From a checkpoint of a small transformer trained on Wikipedia: ALiBi.
Each number is 128 + 24 x the weight over its row's rms, rounded and kept within 0 to 255. Layers, rows and columns count from 0. Numbers have three digits each. The size before them is the row's rms in percent of the matrix's.

# up: layer 7 MLP up, 2048x512, rms 0.0351, rows 575-674, columns 256-319
# down: layer 7 MLP down (transposed), 2048x512, rms 0.0368, rows 575-674, columns 256-319
up575 105:145122125125155144130159118151121117122125102124117089119142110131147109158119119092136104136111132111125124127091106082112068125100094118136156134114170140123138132073128108138093103138123125
down575 102:143149118154128097115121147134147079179166133104087106107116115118116110113076104102090143136090153161109146142108132117110139123130130161153066126148142127127140100158111164106142137086092126
up576 096:114140126106164130132126104127122136085147105143130136107149141118085132059120097116134134111100147114135164151107184071160104130151113186139131097085127107123091106078117130159092140089091144
down576 091:131170189145132171092175137148111134107151128178143146150166114126114102107155122109129163117114136153135129058127115082153137085120126124125139141163052112172132119102085136146168111131118149
up577 105:109107092105199124100141136070120130108151135145144145131150145104181113137135154141104155131127118122136166123146160162087101120145147122116118135136119145115124119127089158153143111161066116
down577 095:115139106137107087149180106150143142141104119134115120129122101108109171087115103087088118142130142087099080145126102177184131104118109124133068149118155125137141134140151167068156165108136114
up578 101:111151096132190119115166134133133132091122149128106140111143148074142095157135122081147144120132119091092113171147155135132135137124136114134140128092126144117079109164151131164116113087108136
down578 100:153131181144113150113142086169129101136117136119125098103116123126137113117109132098115133135150117099156102118104096090090106164166116119116140095084133116104117121085113146146151130121156147
up579 095:115154136149113160159092088130159124134183106152096109117153090120181155109092146121161142148159155146093144128101137149126082137080109146155066111138119115156147111140113097162116131147138138
down579 092:155076067149089120119105118139144159146116095101145098117104136167101122147107104151131135111146132135114122129094155112152118140120142112131155175090157163090159134121122171155134102124118115
up580 099:165145125082118120163133119103170116114110131144083110165123144129109123188116136112132109146054095134095127093140110063106131083111111142150166109086094143119145122131121168104113123157088132
down580 106:096114089111144121159099184147140098163100090169093153124121099172107125145156138079143088160143092127075126143134126154139151114131151078108145098133111141135112193145114142091159093167136136
up581 095:094093114137103124094115113192151131139116122173173124109123135118162140159132148122128159108142135116100148143117134100124081152148131097089149109132135140168100125178143160127118126152115097
down581 099:137180175113135114118136116114094145136136126125124119159116116119139109117101151136128195084191114126129179163115137144132168153112124153126138114127114145114140142168165097142106156152125144
up582 101:106124092117129132093138084111110118113121164117104146131096136125135144140153110074124137134106157119137127125116142118118121098141145113103112067148159136170179149130124101162081134088140089
down582 100:145137145140104094138146107162166116149118093132123099128136089138104109163136121149123125096143111135127102138151119168172155150085131101121126087132112104127089137174095131111165121121133123
up583 101:168136132167140111146144157143139111129158116146068118139150150112199139108124115122130134110134101128117136099082142131096110126106058103123140118172162122186125131214126095134100144102128112
down583 100:114053112065147107191144097143110087108144171137131077101168167116096169150130112115137130099155125119164139128071133108156111188160130141113133137142153109157114139105130091094146094142133080
up584 095:137115153151106144087107125099123145136135107160117164103129148127116134157124085119133149116126135127139115135123118133070127157121119126168150097126141123138122142143117126109144119138098150
down584 098:100155141126140106134126119096110125157101107120109118141122142155104103118153099113104116096104101096127119088116121109146174104162097122079146114139111139101151121084125110138142137115151108
up585 098:163124114147122142145151148166135117170155099133148077144126150119131139087143117115142162111076151092126138156137136105116125115123108133159153166103147160146118161111165166138121103165169105
down585 103:134155126122142109146158108140086103121141116125142063143128121110143127113104115127096117201124120156095129106107145129124139111140136153156129121144138076151147131141125138108134141163142175
up586 095:106145118104078131102142121168143137160160128134099111118153091104117133123132098118117126143131138135143155093100103129113184093158153136137120139171108143128080127101131156153122119139151155
down586 100:113100126128161101156115111123153125112123114112141137129129141066141148119132141121162130115140120132165121111162104139124098084109115154134112135156135141125140113080087119134106126093136135
up587 097:150141101134145124136126110149211094096169109114136114091144115153113160145107127128125118098126135135121109133098110094156120150172147160129133143113139087097128130096138128121162169138087166
down587 096:107143123089142114100097117133121131129110132102147132116120143151131160098100090126148131158140103118147142113114149139116115122125107097121119096161101192127100093164108063120135108113163118
up588 095:118132076158127122167137156121128129157123123123121169140119138069148179089095140140098118138138167116127127109125119101158154102123110189130152155110130151134113143116131126127119166106098069
down588 107:128117157133096101181167108170140115166159105136075123096125126131137095140130104130107120080121068100137134117094067189105155092104099158115107117112101145108142131128125086146135109134122100
up589 097:162092131100166128131145178098144139137113113147114090109150152121092131129126109169104129092129079098112112157129137101118146087154105166128123117114172091131077167109125118135109137085062105
down589 098:140146111111100124153122170118154137086150114103135102123146103148135065125126121152155147125125187158116136115171160104142119163114115119189131145114141098136116072101128138120137066152133133
up590 092:138142123157098140160130131145117119171149094144134162150153117128127118156132136146160157110142117138155105131116156093112168122125093126105121167085150164100154097146098123079098139146137125
down590 090:151141149146106137128121163110136125182142102170135168131123138126084113140168087144128141129134113132163089152167135102122167127112162142139120138079148129093157116154143115118138130147136145
up591 088:098144133129123139129147120160131138065124153117100109157122106156113121080126141143145141146160133120106064123120134154122126143155096129133090162113138105140127144146096123118137133134149153
down591 089:111121131123104087110151163145132104143132126127127118174119147129130125159132156108103109151096137131101123131127140121109110117115115133142142082117117158096098108079132084117082147105146091
up592 094:117106106110153145116145138136160118134133105140145093101115166115140099115118162136176113132116146108145140091139137160140133137142105172131120102114113086125092097184081173059119119125127126
down592 104:121110070127139146136108102133128132154130125121101156149152113149170104134110103110074139129116095138118110171107135134135147123096114140123118148138148132118134152062134140125118159136075152
up593 097:118137130150139112124132147175129125108148084129106129140078136127092127107151148113122138123117148078157142096146146128165151169143126129150115115081128093119123124152110137120103087112117137
down593 102:132143163109100140131117168144101085150159112134109119127159112134126148110079141135112151136161120112136140139123092104134143116178135148131097183154127129121124147123120149122110133099129141
up594 101:145144110096073148146163169117144121100169139113140164128125137148160138101125141114137148133101115169166148102097067131109093117114128139142136076155160118092135125117140108127147128119105092
down594 101:136152113103145162137115106142141140161094129122130115137097122111093103124151109116136133112170104117117128145108114130141085149122136179096173101092117144137112121162133163169126141152195146
up595 099:103093124107150072141185112130130115140132155177122151119142135082140181099111108132155152079131117116120122146102078138122110109145126148107117136146169117122144072119101098111136154118136127
down595 100:139159106077122141163124125122124112104147126100126113122114137157136084145121103075103138100120097122086134138092119103148138160130124138115159120145142118138117147130128135149157114122139102
up596 099:121090148153128112134113169144158138181161135160139160140138128139082161144128118129144134092114116114095178113128129110124144161116117120137125135072104127104145103143070127097136140138104171
down596 102:139096094132130119115097076107132165154178151093107091134094143126108100158115174130151134116129131140134144123161177130113141138152158095132127133091162120127112178153100118159160126140107142
up597 102:147137140123153139118125101161144135188075103167128104143130144162124145112136157126190119133116180123165127101135103097103145147145079113109140152079072114168156131142126115133126135156132081
down597 105:126109089100146124103144141140149119091175152116148155111136107134111157136103151163141130112100129135127124110171102130116093111138151110115140149141147115087119145099135110098144152120152144
up598 099:143080136092165156129145114160138101142114122134141126089124125140099170101149123147175136094134114100099137114121101091122123063153157105116137073137158120148121099121118149146129149098096106
down598 102:123120091113139198144110111131129109095155115122134093138117128091151151144164112171171175163141129134118132120129127124135140104143128153125154161116154110106117093145166111165151121189122147
up599 098:124134125151159111134128098150136135134155115148142156131175097126139118088143137116179131103139090160139137161124121074167105115146128137129124126118150131114107131126124123151117144085100155
down599 101:158173126098119099136119166109143107176157164106141131107143123126142153102118154121096111124162162132133125123102135145149099142133100182133121178143083119137134116117110147107169094145118110
up600 105:147123116147141099139117105162162132127133123153081063124116166136116147164146139115133134108129102124134200099129118103147101125152148138125182151123143138169100108099089188124149073125102094
down600 104:143121143117139098112142129160130128159173127117150095164125111150089117117147175124138174154129179110133159084125129141171120135117167055098094138131102159145099156135096154098123147106116134
up601 101:120141111133137136114146113106121121106126129132181100117107148074112155082152137137138163143128084110132153076111127128182141144163145140146126089105118136145119143147122154161128148126107101
down601 098:106099131155135122125122146053129135109110139119145115143107128148128123114121127142112137160134170116125123140135129155134134105160094128126093131125074164083147106119127140146130080108130165
up602 096:125097133090094149148129062153124142201111120106171148112150162130106177179100124105146114070114115104116106086156172111131092105131125121097112123104148131129141120100124100122131139161144104
down602 096:136163147085139151092123127152163126140099129140128090161133132132135113163107133147147110044105172105086172149085162098122140133124096085118103143101145119176085125151107124134161136145118141
up603 100:153148105132134164141145138123176065148173145167121164110104150154113105165120104096148179102141117087122151149112113125116096117143134155082151117114122148080106154107118099137150170104129147
down603 097:170137115113195117139133084146121151099183064128114107149074127111142137122140132127110115145174103099090122109072144109104076121144146181085106140158096113111132102105130156145125139153080157
up604 096:147173136082089147167135138129158134132123095162126136121081128114104119106113153071134141148171170152120178160107066165139145118143128160098102136146156127104103140083152152116134156139118145
down604 093:117142117123106096117129138116128146142098128144152121092114136130125088169123180117124091138154101151123097095128166094099110146133150136152117145099095084115114143184133111113159126141131114
up605 099:167123102125170119091137147112118104135169174101080148136159118140124147128137125117132135118121123097152122126084152137142118125154080153096154137093133095130119165135149086117131125092157105
down605 099:113128107131142141155167136161160139151101146154130145115112126138102159084114166134121120101163131133161114142145126134140107146110114104171103175135131104137126099108167106103154138118129091
up606 099:142126123154136132160158129092133147147167104160121146064165161180117089112100114102127156127154107100132129092134103143138076135112118126092149092144145123143104076127083144144151168138133117
down606 098:155143114129131151089139084117167145131127176114168155115156143130114129112112125137175166099108114124119138090098199142109141159113065134158123125131122118082119118158164114108100119095139146
up607 095:141136117083108159099170112130145147135129135098097150111120146141186136136128120133104122131131136127132119132088120112127123135133112166107162113138070152147182180129193138105087119135136139
down607 092:119120115129164128098111161155114086074145126082107137120139161144117121109124139119124158137111092100141118120103093155143058111126123133167122156131152149163162127121127109154153085164136140
up608 089:149121158133161100124143140128131121145129173141141113122130146188143115111134117144162128152135089120167124142138118112158104101118114144148116113154167111135160149110137132099128111121079113
down608 095:102118167114145153143131124132144128146123098113099137115120122100118151120104169066137142108155143120102105142102147128107135133115147097120130148127094141127098129101101082124141134139103131
up609 101:105106117095115133149126121064158109164157145147171127110086180097127160192109046101110139119136092087103114094118143167094115153115107116150135128119133115115138092130132103144100170159122133
down609 094:161108204169114149137120169159101087161136138120082154129118118128156095107121132119102120118145105183149138117155173085119128137133100111146123121111148138129125172111105143111134094125112099
up610 098:144141094137139140109130144137160091152068128095147145139098126166140125098122147154130211114130120121132115113108111086158138158121120130118138149155117124100131159165112127090123123075088186
down610 104:140095122153139128140152118102142148151153142101122110125165160135111119149165102084121150131131121169152184094117122135130133143118159132157127154147112143145128157043133135136120132102135120
up611 099:161149094113139126104128134151155123148150153159147127113103124140151125130118074135145148118104129132137114147122118121119118138155084133093094100159092077136112114095126116123144142167162176
down611 101:150093101141148110143093154114116132139166079081163093154152143155138146131134157149141134125146108102111149135108172141097113144064122154144140131127122094095139148154154136110130133137097122
up612 101:211120135097155100166175108116128148115150113117105122121167106141130133093175137129149118182121114116136161186105093130113149115131112098135150127111115151106106166155118130118111094096140115
down612 104:089097113090149119172102149133116141141092113110111112129129105121125136127157138157154121105158092110174181113158099111119133198104111120115107117110121097137117119108137119111141121101141134
up613 101:127121130133139088131103158171125132145184119143128128159146111160112143125127154100145105103137162109154121125133124149138072090168102138091113149163125108131114148153075136110131189124143068
down613 106:136104107135132146175109098137122113120063123116152068151105103088138138124124161091167171115151159117121099169136124138183147137114117148127150131112175139099127112122139127104117094120104179
up614 100:128153112165107106145130137117153096123135149156101135122119090130110138100121113104092108140099140133148132103115176117119097135122108122127122149124178101142108134121092146103145117154106109
down614 101:110151117124139122134152127157143155108125090144135088133081133121100103140155122150109160140110113085149202081138078171116096112102117141154143119107129112119155139134167104114135067134161147
up615 093:151117130098122117154121146101118104149125110153136166141118186123108124141152105068140160125144144093084139158117121126134100131115129113132100111106138166105165137129138155170102126142125123
down615 089:142150113153141135173127111167119128156129102124091116113117117108118109108137136128086125113195160110123117101137162135159152146146114117116079123135138120154106082102081123101164139123154112
up616 102:104131103190112144115100118144184114164116158134119129161112126114118161162098112110133143149128151129127134113053128124140132122154110152136167116146105151121133134155140110172105127088111127
down616 100:132120144142133118142140138128104156128134153115117101131107132141154111126104151172117118113105082128099153163100090139110165109156102150181079129101097085112164143126132137128142079139164172
up617 094:106111107139183120123099108112144102153123142140169124157132138150134106084153144154114130105122117092168130127129128152143109126140129144114132129102129104159166155106105130111130137145106108
down617 097:144104081115148147148102123135171121127138143117119097139133131130131107178115138060147183146122152130142128102109141071123105152109123108115160097145138151128083112106139125102118126128129112
up618 106:137118105083093115146123116141091128130111112129109137120164190113133139138113084136100135112056146096149148145110142138137111109165122140121110118135120123106155133133109088109102101111122134
down618 102:147116160110157150153143108116126146134162140097115118093112142143070134140104123136162140073160106152119117097115099119150147142125147099158096143095121120161083132079144144103108158133137120
up619 099:136135114153150147132126102182117123116187118141161136115095142139136160131153125146120134125139127098102110116111116114067120141114118141090158109116132138143122149111109134161106085095157088
down619 100:115095153136120138127152143092114095142157111100090116109163114083120123160112079116137128101108137149156109120081107114149125120116150101122058118168180105128151129145099093139151154136145158
up620 096:153134118109112135083121082125132126099172107121129133065113138103132115107123134100134167120119158151123133131136092141146138096117134121123145156132118097094125121117122140117118144133150129
down620 094:142156157112170135135143092127092114142128076157094129150100123148110150118145114110110120154144130138196116144146128138122105124081091173125118162103132109162169128169101107158135126110122105
up621 099:134131078163167085095139117166165080116170133145053168128116108140136131152137163121147168127068126120130131111112125127104123132163140170098150154100119126124103116157169157159089105109071143
down621 102:117132088124138160159159102081118114125164126087081108172143119161118123113137111134179151148091119175125167136114167206137126139159166103119139143141126137171103121162123087113141113108146144
up622 090:111087128144139115103127129140107101138094108105132110113132111205104159160167111116158155104109098083122144158132125109134100122131115102162177116141112127138076113166155109109157106080144124
down622 095:117128117109195159175137123119128120174161142123137114150158119144095114140111123133109084130138094103212098157123133126155125118151140115084073170110132122124179146135050102133138145137102118
up623 105:143156104102141120151156130110110110152156108121176127090107128110155151142166094136113172146122130140107097137087125121118110109147114121117156122108111143153142150161131108161141142136127100
down623 110:122172147108100114106083131190157119108107168131113147144109113112112130118122118137097134153112128107110065135117144095180165094116135128143146124101133143154147155125139110152156137123104126
up624 102:122153115156111129123154165127115123125149134086135129145150129100145173107103167135136160141115107138138124172142072100104172183151090106148099112105088128127114137123135144093140106101134160
down624 099:123146137152113096127132117138093174138142121132131121115124178116137113100142148087110131153120124097084156131090149116112139106095147100133130149183117129110179126111093099088126125157130106
up625 109:161112123130188094124136116143115133110100129110141083124137141144116166116182099121138155099143115152146125143129132099125142131157107163107131155117132112111132160116136153123094131150154159
down625 119:099137077183121141099163077139152084113142106142100119143136151142130185097120121148118141085145114126138110127115138108171124175159130125133126127139144130151095153110140132142210160127138058
up626 091:095079099119145138090112093110155140146169126119147133139148128083096132118098114115100099112150105119106182160119095107117110135166128128141139131096141145159122121123095090075121110154165125
down626 093:092156143146115100139138137083092140091118107177169093140157114155110135096153085094115136124160096115128089182113128140156127125128151140134136144114143107106149152116161120134126098110099072
up627 095:113123112134146175124153123133128104153124129167153117093092111137149147094138146108123124119123108125134113132140147119164099145126105116130136127145129147134152113153107127081094086123150139
down627 098:132123109107128135176137154095128148112155142096118124158151146118135144109107114117106180158114097095139148136119099135168157095111119182177125123130131086117124189070131115156144143149130144
up628 099:108093094111138088122131151100159080070135138140129110116105166127136109119167113150109131128138118179116163087100181098126104120143108182117119149149098111117130142140136121093124087158117130
down628 098:125064082144115156127115143122089145154157100137105153167126143128103124097146150086124144107129150094185170122094045113141105129128107098185110119135146122140087118098099126142106100118126141
up629 094:167145093157139152142129092121137116105163104109138141126134119135107159135134130145139126149105072112124142169110102111090146118134135138144117156149145125137120094149183161089113107155144129
down629 104:175134136096135111118152132150136131162124167122126109133133138144171074154156145096131116154109106121133105107135125134144100133115120147144163135132135161109127157144107104163137143121112126
up630 099:147128113067150100128120116161144158142102133163108121130165173108060119139089115095145109102105133092122108151164134087141090108152098124067133134120112141151155140156140122103081140106110092
down630 099:128162109139104090126121170145114124140124095083147146159124125127122157103200112153101145124116123127176153087132112127107204141130126131181163125116164126127085104105104139124130099119144107
up631 105:103094107124094121122122098130142151147108146141156129124143161144108158095112118094120133117112098107126142168133118118140121148170140150112154122118103115122112135116129089155094174133113136
down631 103:169148118135163115123108167133125149126126126126082134127097136109100171120113138172151101109102104117173124155084146102157126119122118130130112139086128109100098115163108148115110051117120121
up632 100:123123102164111100139139086097126104118104112099125147145127162158098122072139131118131093142104149073092154095135120135108093141157069116116135070134149118114088164129111114090128164121104074
down632 104:119144141145118123152113118175113171126156169168179110115142144116142130140157104191089120100138115136160127169121088096117136091114121097151138133099084109139096097097088122160134093098068173
up633 098:158109102129115130100107116061110104156144100089120125121124134124118175126102119122153119093128102127117183086126091161125149136081156137115131129127123139152101125149131154135140090108125099
down633 097:114153112152139130149154106139122153142115167174101136126131112199092136113112118116143111143113160127136109096123168123129131105121125135174149139166153155138150138118128157127125139110097112
up634 099:168148135134083132128159116095109133124141089129146144091133100120155197104123108139114173170133166149134108150103138101122101125133087137136132153078108137120044114121141149100131148088153123
down634 101:133141139138110170098118097156142095182129115103119100154109171111094127117179155113121151096095179089119138116146119133136160084118107102125129130150160149127166119140135102108130159139095124
up635 104:159096102121104133128119150120135121089137107121108101082099143103165140115148154119140159090116090093127137127141105097135089061136143099118131175166122101132100103120114154109153152111149118
down635 104:149120108148086128179113148135145167110156131145094158123123133091173129088098149138072136142087123100140112155119115147125156112095100170155168102125139137116177182086126146107153124109125139
up636 100:143114112140127164130131093151154155121097153142134105137155122095121120122118112122143168138161159102091128107133174130119091096145096114143110144116154138099112106108096120095129147122082175
down636 098:143124105153115103083132129093085154141139120116129121152121157145096130138137096108133164116125138107078133099134150141114102163108166133124078169157112106127134111171131120146127090132120124
up637 109:147133112137121100168146137127133103129165142113154111146140122137176144095151135141103129116107128152145140137089136158150121130109128089118125072088129098180082063121098118116116131138153166
down637 114:083149056141112102180130121125116126128145131122120143126108134142104092170153118187121164115168125131130081129139158160173109156111063136170172099070084133158096121150155115150152115156116108
up638 109:136125088100137063151111119157146117114119110164141184156126133117128147088090116156124143114119118147124145182118182144073148127129076107093112137124132114103146133116189107122131136145100104
down638 105:101154131115156135127097110098133154123115106095091110105124136118136115151154147099150095103180099124133117140141142154141148148145136084122128117120127133139129100136131072135106148129137113
up639 103:153112118128109115102129143148119093099176095170108139134174136166142126097127113124149117113077145108130143128123143123086119119164131165174161133139149111138110098134101142104121122141151111
down639 105:111093088102111149110122132112132124125138111163107157126135094128134084136140188089120147117125127154083112184141066146149127175125121141140130131127155083122140110156172076109139122117158105
up640 100:142119133133136114163108148115174149163089096127120065133096147137125131105112112107142135080156141110121104123134120130115126131143169150093156125133129142147143130166075113157110114120172089
down640 104:138141088143101124106121156078146121143119179098154139125124116096133141182138124111115142119146132133137144104113159188155154145129137130141149145114130143080120130120143131108133132120077124
up641 102:148128114150130125111144153126138124121142091105133097123139119146124135114136168108101144133123141096095119129132113111119070115106120126126130108143129116144103114091106164104118108164161110
down641 102:140120134113172100157129167061100124118144138099110086121129176131147090138123138119157102171124065111096183077080129114117082194138106103128127122125145153124127103113150144141085137135145125
up642 089:153118126123133105141118130138169124159145143105134119124119083141103104154092099145117125100144168139097181130101111101116101116128054141133159100124128102172152155108135085095130150131097105
down642 103:115091124103111148154125178100133142115134130135144117137081110180103116136141146096096109095145134137130179139109159122108126129133154171127138129148103180088163140123116129144134119127127102
up643 098:117143133129131088144074131103126121165105084139118138138144126138114136121099136141149130125087124115110131148114169135122126141120135189120090158118141134104129110128118151052103134146100138
down643 087:128148117096155129095106128099125101114119116130133178136103128141135099128145133154104155112129132141129124152158132119141122130128120122136124128113082104101104124096149166087109140119128143
up644 098:153135101112127089096118095114162138120158090159140156083124144126125092110095071129129109157147137159138125122122104123139135118156098120144122113156158133147136066130078131120073133142137113
down644 090:139141083158133149114123132110122119135115192089112174144141127119130137107069114147148116153117167132118129133130158100150084117115156103157126125115117141191132151103088152096110146127120117
up645 106:100146089132135062102135107128119109121132134161136120115129122161087139119170145110149151139136161122094151128165153131129114135094152100173117139098175067107125130108155163152108127126145114
down645 108:126072121119124098088134154139145165158093134155121132161163169149158069144132116181116109063109127155142143156107139138109147130063129125141144101097153111136122080149145140134145146127147082
up646 103:129090109158116135129155108134133074138138095128137158078120146107099108130099105133118197131136111124106163123090142119107089146150068141119137135121157109109133157108126139078103123125132143
down646 106:144157135116158063124121083163159147119131131125120114116113111181175142142151129143128099126108046146155103151092113121061143160141166122104160151136110131108142125136139124118150116109111115
up647 099:139093111149171085118133142121141079097130105150106122135160134129139160114119202123149089152113166137098167104138161134169137086189102145135103163159142134126123094151060078129119116110090071
down647 090:135131096123120131101096118120145122118099094140166155171148092116129093108141125145138139153159125131135131139137064111133122142105163142142155076134098123147104114136113126191076121092107152
up648 099:136113121125156173109169153137173075137156110130105087148142097142125164157119133133122143099140118130132064168140135162144147132152131138134138110092168166134103111124138118157141141135081127
down648 102:161121144150149130101140121112129111122130131113155111145179168176108093129181139083131157153112158158105071136144139146099160110115146142164084175131137135126129108144117117103199119102125148
up649 105:150130129155166136117117136109122103134122124156146071145144178145117140104126077113109136104141082157116161109136125091123125165140118106147134157067151086111109155155159111117113122118101131
down649 104:105121110139123119169148136134131102128118181112124099138114100168133146109153067121114114141132092137114063148144136161146154167125152149121137163151129085153171137133106108128131118176121133
up650 098:114101078149120155163134112101162120147111132111121080124096127137129107144165101148169097134148126105114117120051139129159125147113148152131100160113114111097131082085123097111090155137149147
down650 101:154124138080119096121122157094103156162168123111122120134124129125147148102127131138143129094105105123133101125166166162131125126136093115096132067129098154171110113136116146176125114129117125
up651 099:114093122157158160146116117111112127151128123173166135146125131108162169144162157150151111139115116141149122070118115091111135113150103080124146128169129149142125129104083176116152105111108122
down651 101:162123130109089138130139108117116080178107128140128067111155079119110149183086141100106125134129129120073116143159126130175136132127159130125117110171094164148123143167144159120086089117123124
up652 104:120128100094190074142145173121167086143157127113092119133142172141111121144145114132112157119119133132083110150132134108120153107119132110149128131077152168114154133084127154076138130083125166
down652 107:119138100112134140148132123135131149152172168131121138124141118120144140105105120125141147083110113126144148142111118121107134100135132100163109139145135141144160088122121136138104163140127124
up653 096:139107131121143163109136148091132121121126103146140122112140118117146118119164154115096126130148112156126072135158133089102150128129104127139128127145124149157105142104140139117140156120123083
down653 099:130136050129136151153141131140160130119161109101141141161110194123102111120105116137138155152148118120155173182113135130127109145119134096128114094182162134119162163138126108131129138122129126
up654 110:125132136142168157130117115137142089158108084164128034125150094088137098137158168106118137116113118176168144115096111160118132115125113158132087085084157111134108111124135139116104132109130113
down654 114:139126169135154110104136112092128099148136137155119082117148099110125089141139176115167134149141156148145115147127146139154127157116158164146127073109126110140121120127109104134146118141115117
up655 099:176097130135159100148174136157155118102156139124088133140182092123158173100111080145113140141124123127140130136147097156107132098159120135165153141154112157142134148083114104176134102119056149
down655 104:149167065189120089163103146144163129126113163134133168106107149114176096124123128103122142096119104101117159102099109155143146115092129102135115139116155143140133134114161117113139121128115177
up656 104:140148082144178154115112123097141099195117134118119097093138105144152124137137133104083126113116136109146113123141063136112091151132120161124173124163125082115102160108121114127113163128131134
down656 097:123150135149153139098161108083082121128117118058110159121110126120168149107141126078098143161127139141104138119092121100095118160101114149104131110158093123109131099118109143145134162141124123
up657 100:124126107148130118126112131129143139139101113123130132127159123119083132099125132131111145181083170126096141128075162112113118140083149144067115141151134136131123122167144190104127139129137126
down657 099:118146084097129135135114103115166117167117088154130153135106128175095128156140120085116097133116133161105166152144151152142130117104118154142152079157115108119106152130084113156131147148086131
up658 098:109104078130140137117098142087126138110088137140115152099101155088097115105132122129119125115099146132101091121146148138140077152083123133091142160123126143123117130110092118151137132124163112
down658 098:162089182141136123194132129175138093118139126086111131124107116169166127128151102149116119116166132109124124166078102110159158120155157122146101152158103150117134126116094112107123115121120133
up659 100:104219096130152142151167116151122130093142149126117171143122080136118113149117156156100141149123123117130166140117100092160116138133148108129148147109110120111101140116132116172113140116144124
down659 094:080157102157150149099112095143109146108144163112137116125121128106143079102119197124102130177159078109089109173120121142117099169115128111171128167145160191155134118114137133090149107123112135
up660 098:152140146148120131047159099145151116141149113090119140099146117145086129161139144077121114136143096060116098126119103106134131144147129159131131127111114121107108131135099097130105148131152119
down660 082:107153236135103129137123106156145126121145152153060136136134130123124069169129133019100139164138127072120135159124113170146148144122139132106114123125135092131099120111120090104120095154146115
up661 103:148127125116154118129139084107104137117126163148140113132143124171088143106161126116144152122119136156119182156116093104126151130102083142140151099124092127166122099121114099120073134103126131
down661 113:123098154126160127097076077168118132158091170109138081168107148125120078098119102119098129123093131144108138125137123137129104133151165152154137128155138133137133130091131110126109125103128111
up662 104:146148122145108116183102143109118132121133115157086118090133156152118095149134130131159148075115108125148103175144155142154119130129104107143101117130140090170159127105128141154112105145139104
down662 103:162126107142140128138147087160133144154122145152145174154106106152172092117154116119101159150139168151128137100108119157150157118110145113125141161190138088126062132134154135134124138146118136
up663 096:162130140169138141118135104162170110155177108200122128099134144103120114149157128146135120099124127124087127124104153090167096165149120155149098153113118163134160107159079134115069141121124145
down663 099:116157113105100106138107104166163126129092152139136128106122067120139132174124181113129115130139150175104119125118119129118101117150110130118148127110116132120108137117127130123106120100143084
up664 108:132160117144113136175104154139130119130134119178126094110144109112092128088144080132129120092131132103145085147104131116076097129151125146133146126125151151146108113079129162087139119142143138
down664 105:156131141120101140088124094123106126139127104126098110132123149141110113173137106119110113150142115091103170096119095154136096137159103092128085097199144130088136160118126109129146144091170152
up665 100:166163118114128050144139159122150123119154144163118130112120139121141142139150113096124107115146120147115160140118121146108156099152079183140160126111137148107093118162132133149115177184122119
down665 105:112121127144116129139130180113111105130105136149143109145083198153149072138102113137122139114116122145121153142104153084142138112126160138165145097151105127144153087163138132147129107109120146
up666 105:102157115154140119082121135166171122178073161137167150131131147113152141124129133141060132096087092138094124134138090121135085108104092115168137095097172138084107160150138140129136114133129142
down666 100:118155105146146110092120123112125145096108152155099108144140148145139145124106141131113122137127111152120139126090105133090090132148067173149096113130153117120185096138107111135137105147148118
up667 098:131126118160131159150188156093146120117137159124154197146141113151169124110125154102121096090119124119090127117117125158122137151193121143161144150123135123137120117134193203114090081161172145
down667 101:144151136091140134125107145145129106149147065118123124131130133151153123113101100102153165126110116139094146099120130127121123096087141102141106098177116154087148146132105117102127158137097109
up668 096:112162097150141145148138121138158136143100123128177149152162138135146158072127059155133132120089131092148114136100139119143085148115082146156122159149187138136103089142137104134115158083136106
down668 092:103137131125115110107101140123122174128108155162095130206104136082134082192135124127157130147134074159137126161142172109090116145108147123148152105099134137097183151124103095144109118154144123
up669 097:124127132122119122088134114112163154140114114138172114125149135125124122140133105094112125116099122090091112051115168100118114106133128144135116091162106110093117090151121142107148183142136127
down669 100:110121112168106096127117120119144163128150105146130125139133128179129170095141114132094092080127113142113151116135141102132112147130097100094157106120134139088164099135091095131120104142122127
up670 097:146126121131195134140144152106178148166158101135151117129129127135169124128118143127117155109168125144108084141103085145136112121105115120115133135131128099119154134144144170117177133110131110
down670 097:133135100152066161114109124093140160138138106160136154143138129136091107146130134098153148128143118087121156129156124077124121120104140143153103137125133093135135128122129085126094133146145132
up671 104:116109106114127161054140174089121122133136134145122187086145153140095111111133115159114137127102140136120109169122140073143125136149123134142151162147102138157145069181139130115096122122116149
down671 109:144160104133098165119118152108126115127130144135105173139093092129143099149099161131117146079126094116156094146138112151136086126088132169146139090123138124184060137127126140131080149148151118
up672 095:108124112153138134109087137115130147108124112154097151144135119119118110115108124114125126138104113150170128125120125127138109116135109144155074094125085069172165139121092143098145116158106105
down672 097:134155132117144130141147133093104163149147164107142106107108126143140163132136131137099115150141180117140180138134122130137149165109169171097142174102134146100123120141100121122114129116132157
up673 105:162181117148123102070133121102110092111166144124151133132102156117131141115141152112151109142100106114151160119117091165111148138151099120157111122177105131129160128158121101097090127149108112
down673 100:136106119150156109112155115113133134108164157115135104104129154135125119127130108133102118183091141154127119161116159055110126160116195133160130099108095137094132181100123130096102141111066094
up674 094:120145112131090150148126152141122120143111106154099132062083178177111077151173135117133139133087092093125119136088121115106141105117124135133169116138126153107090128102168141114122110084117123
down674 097:164120142139144101083127142137156157110106086162169121143156110097130126103077108101149169139164115170119111124130128089116113105115094134107117117116126091119113170044101135169126126125165149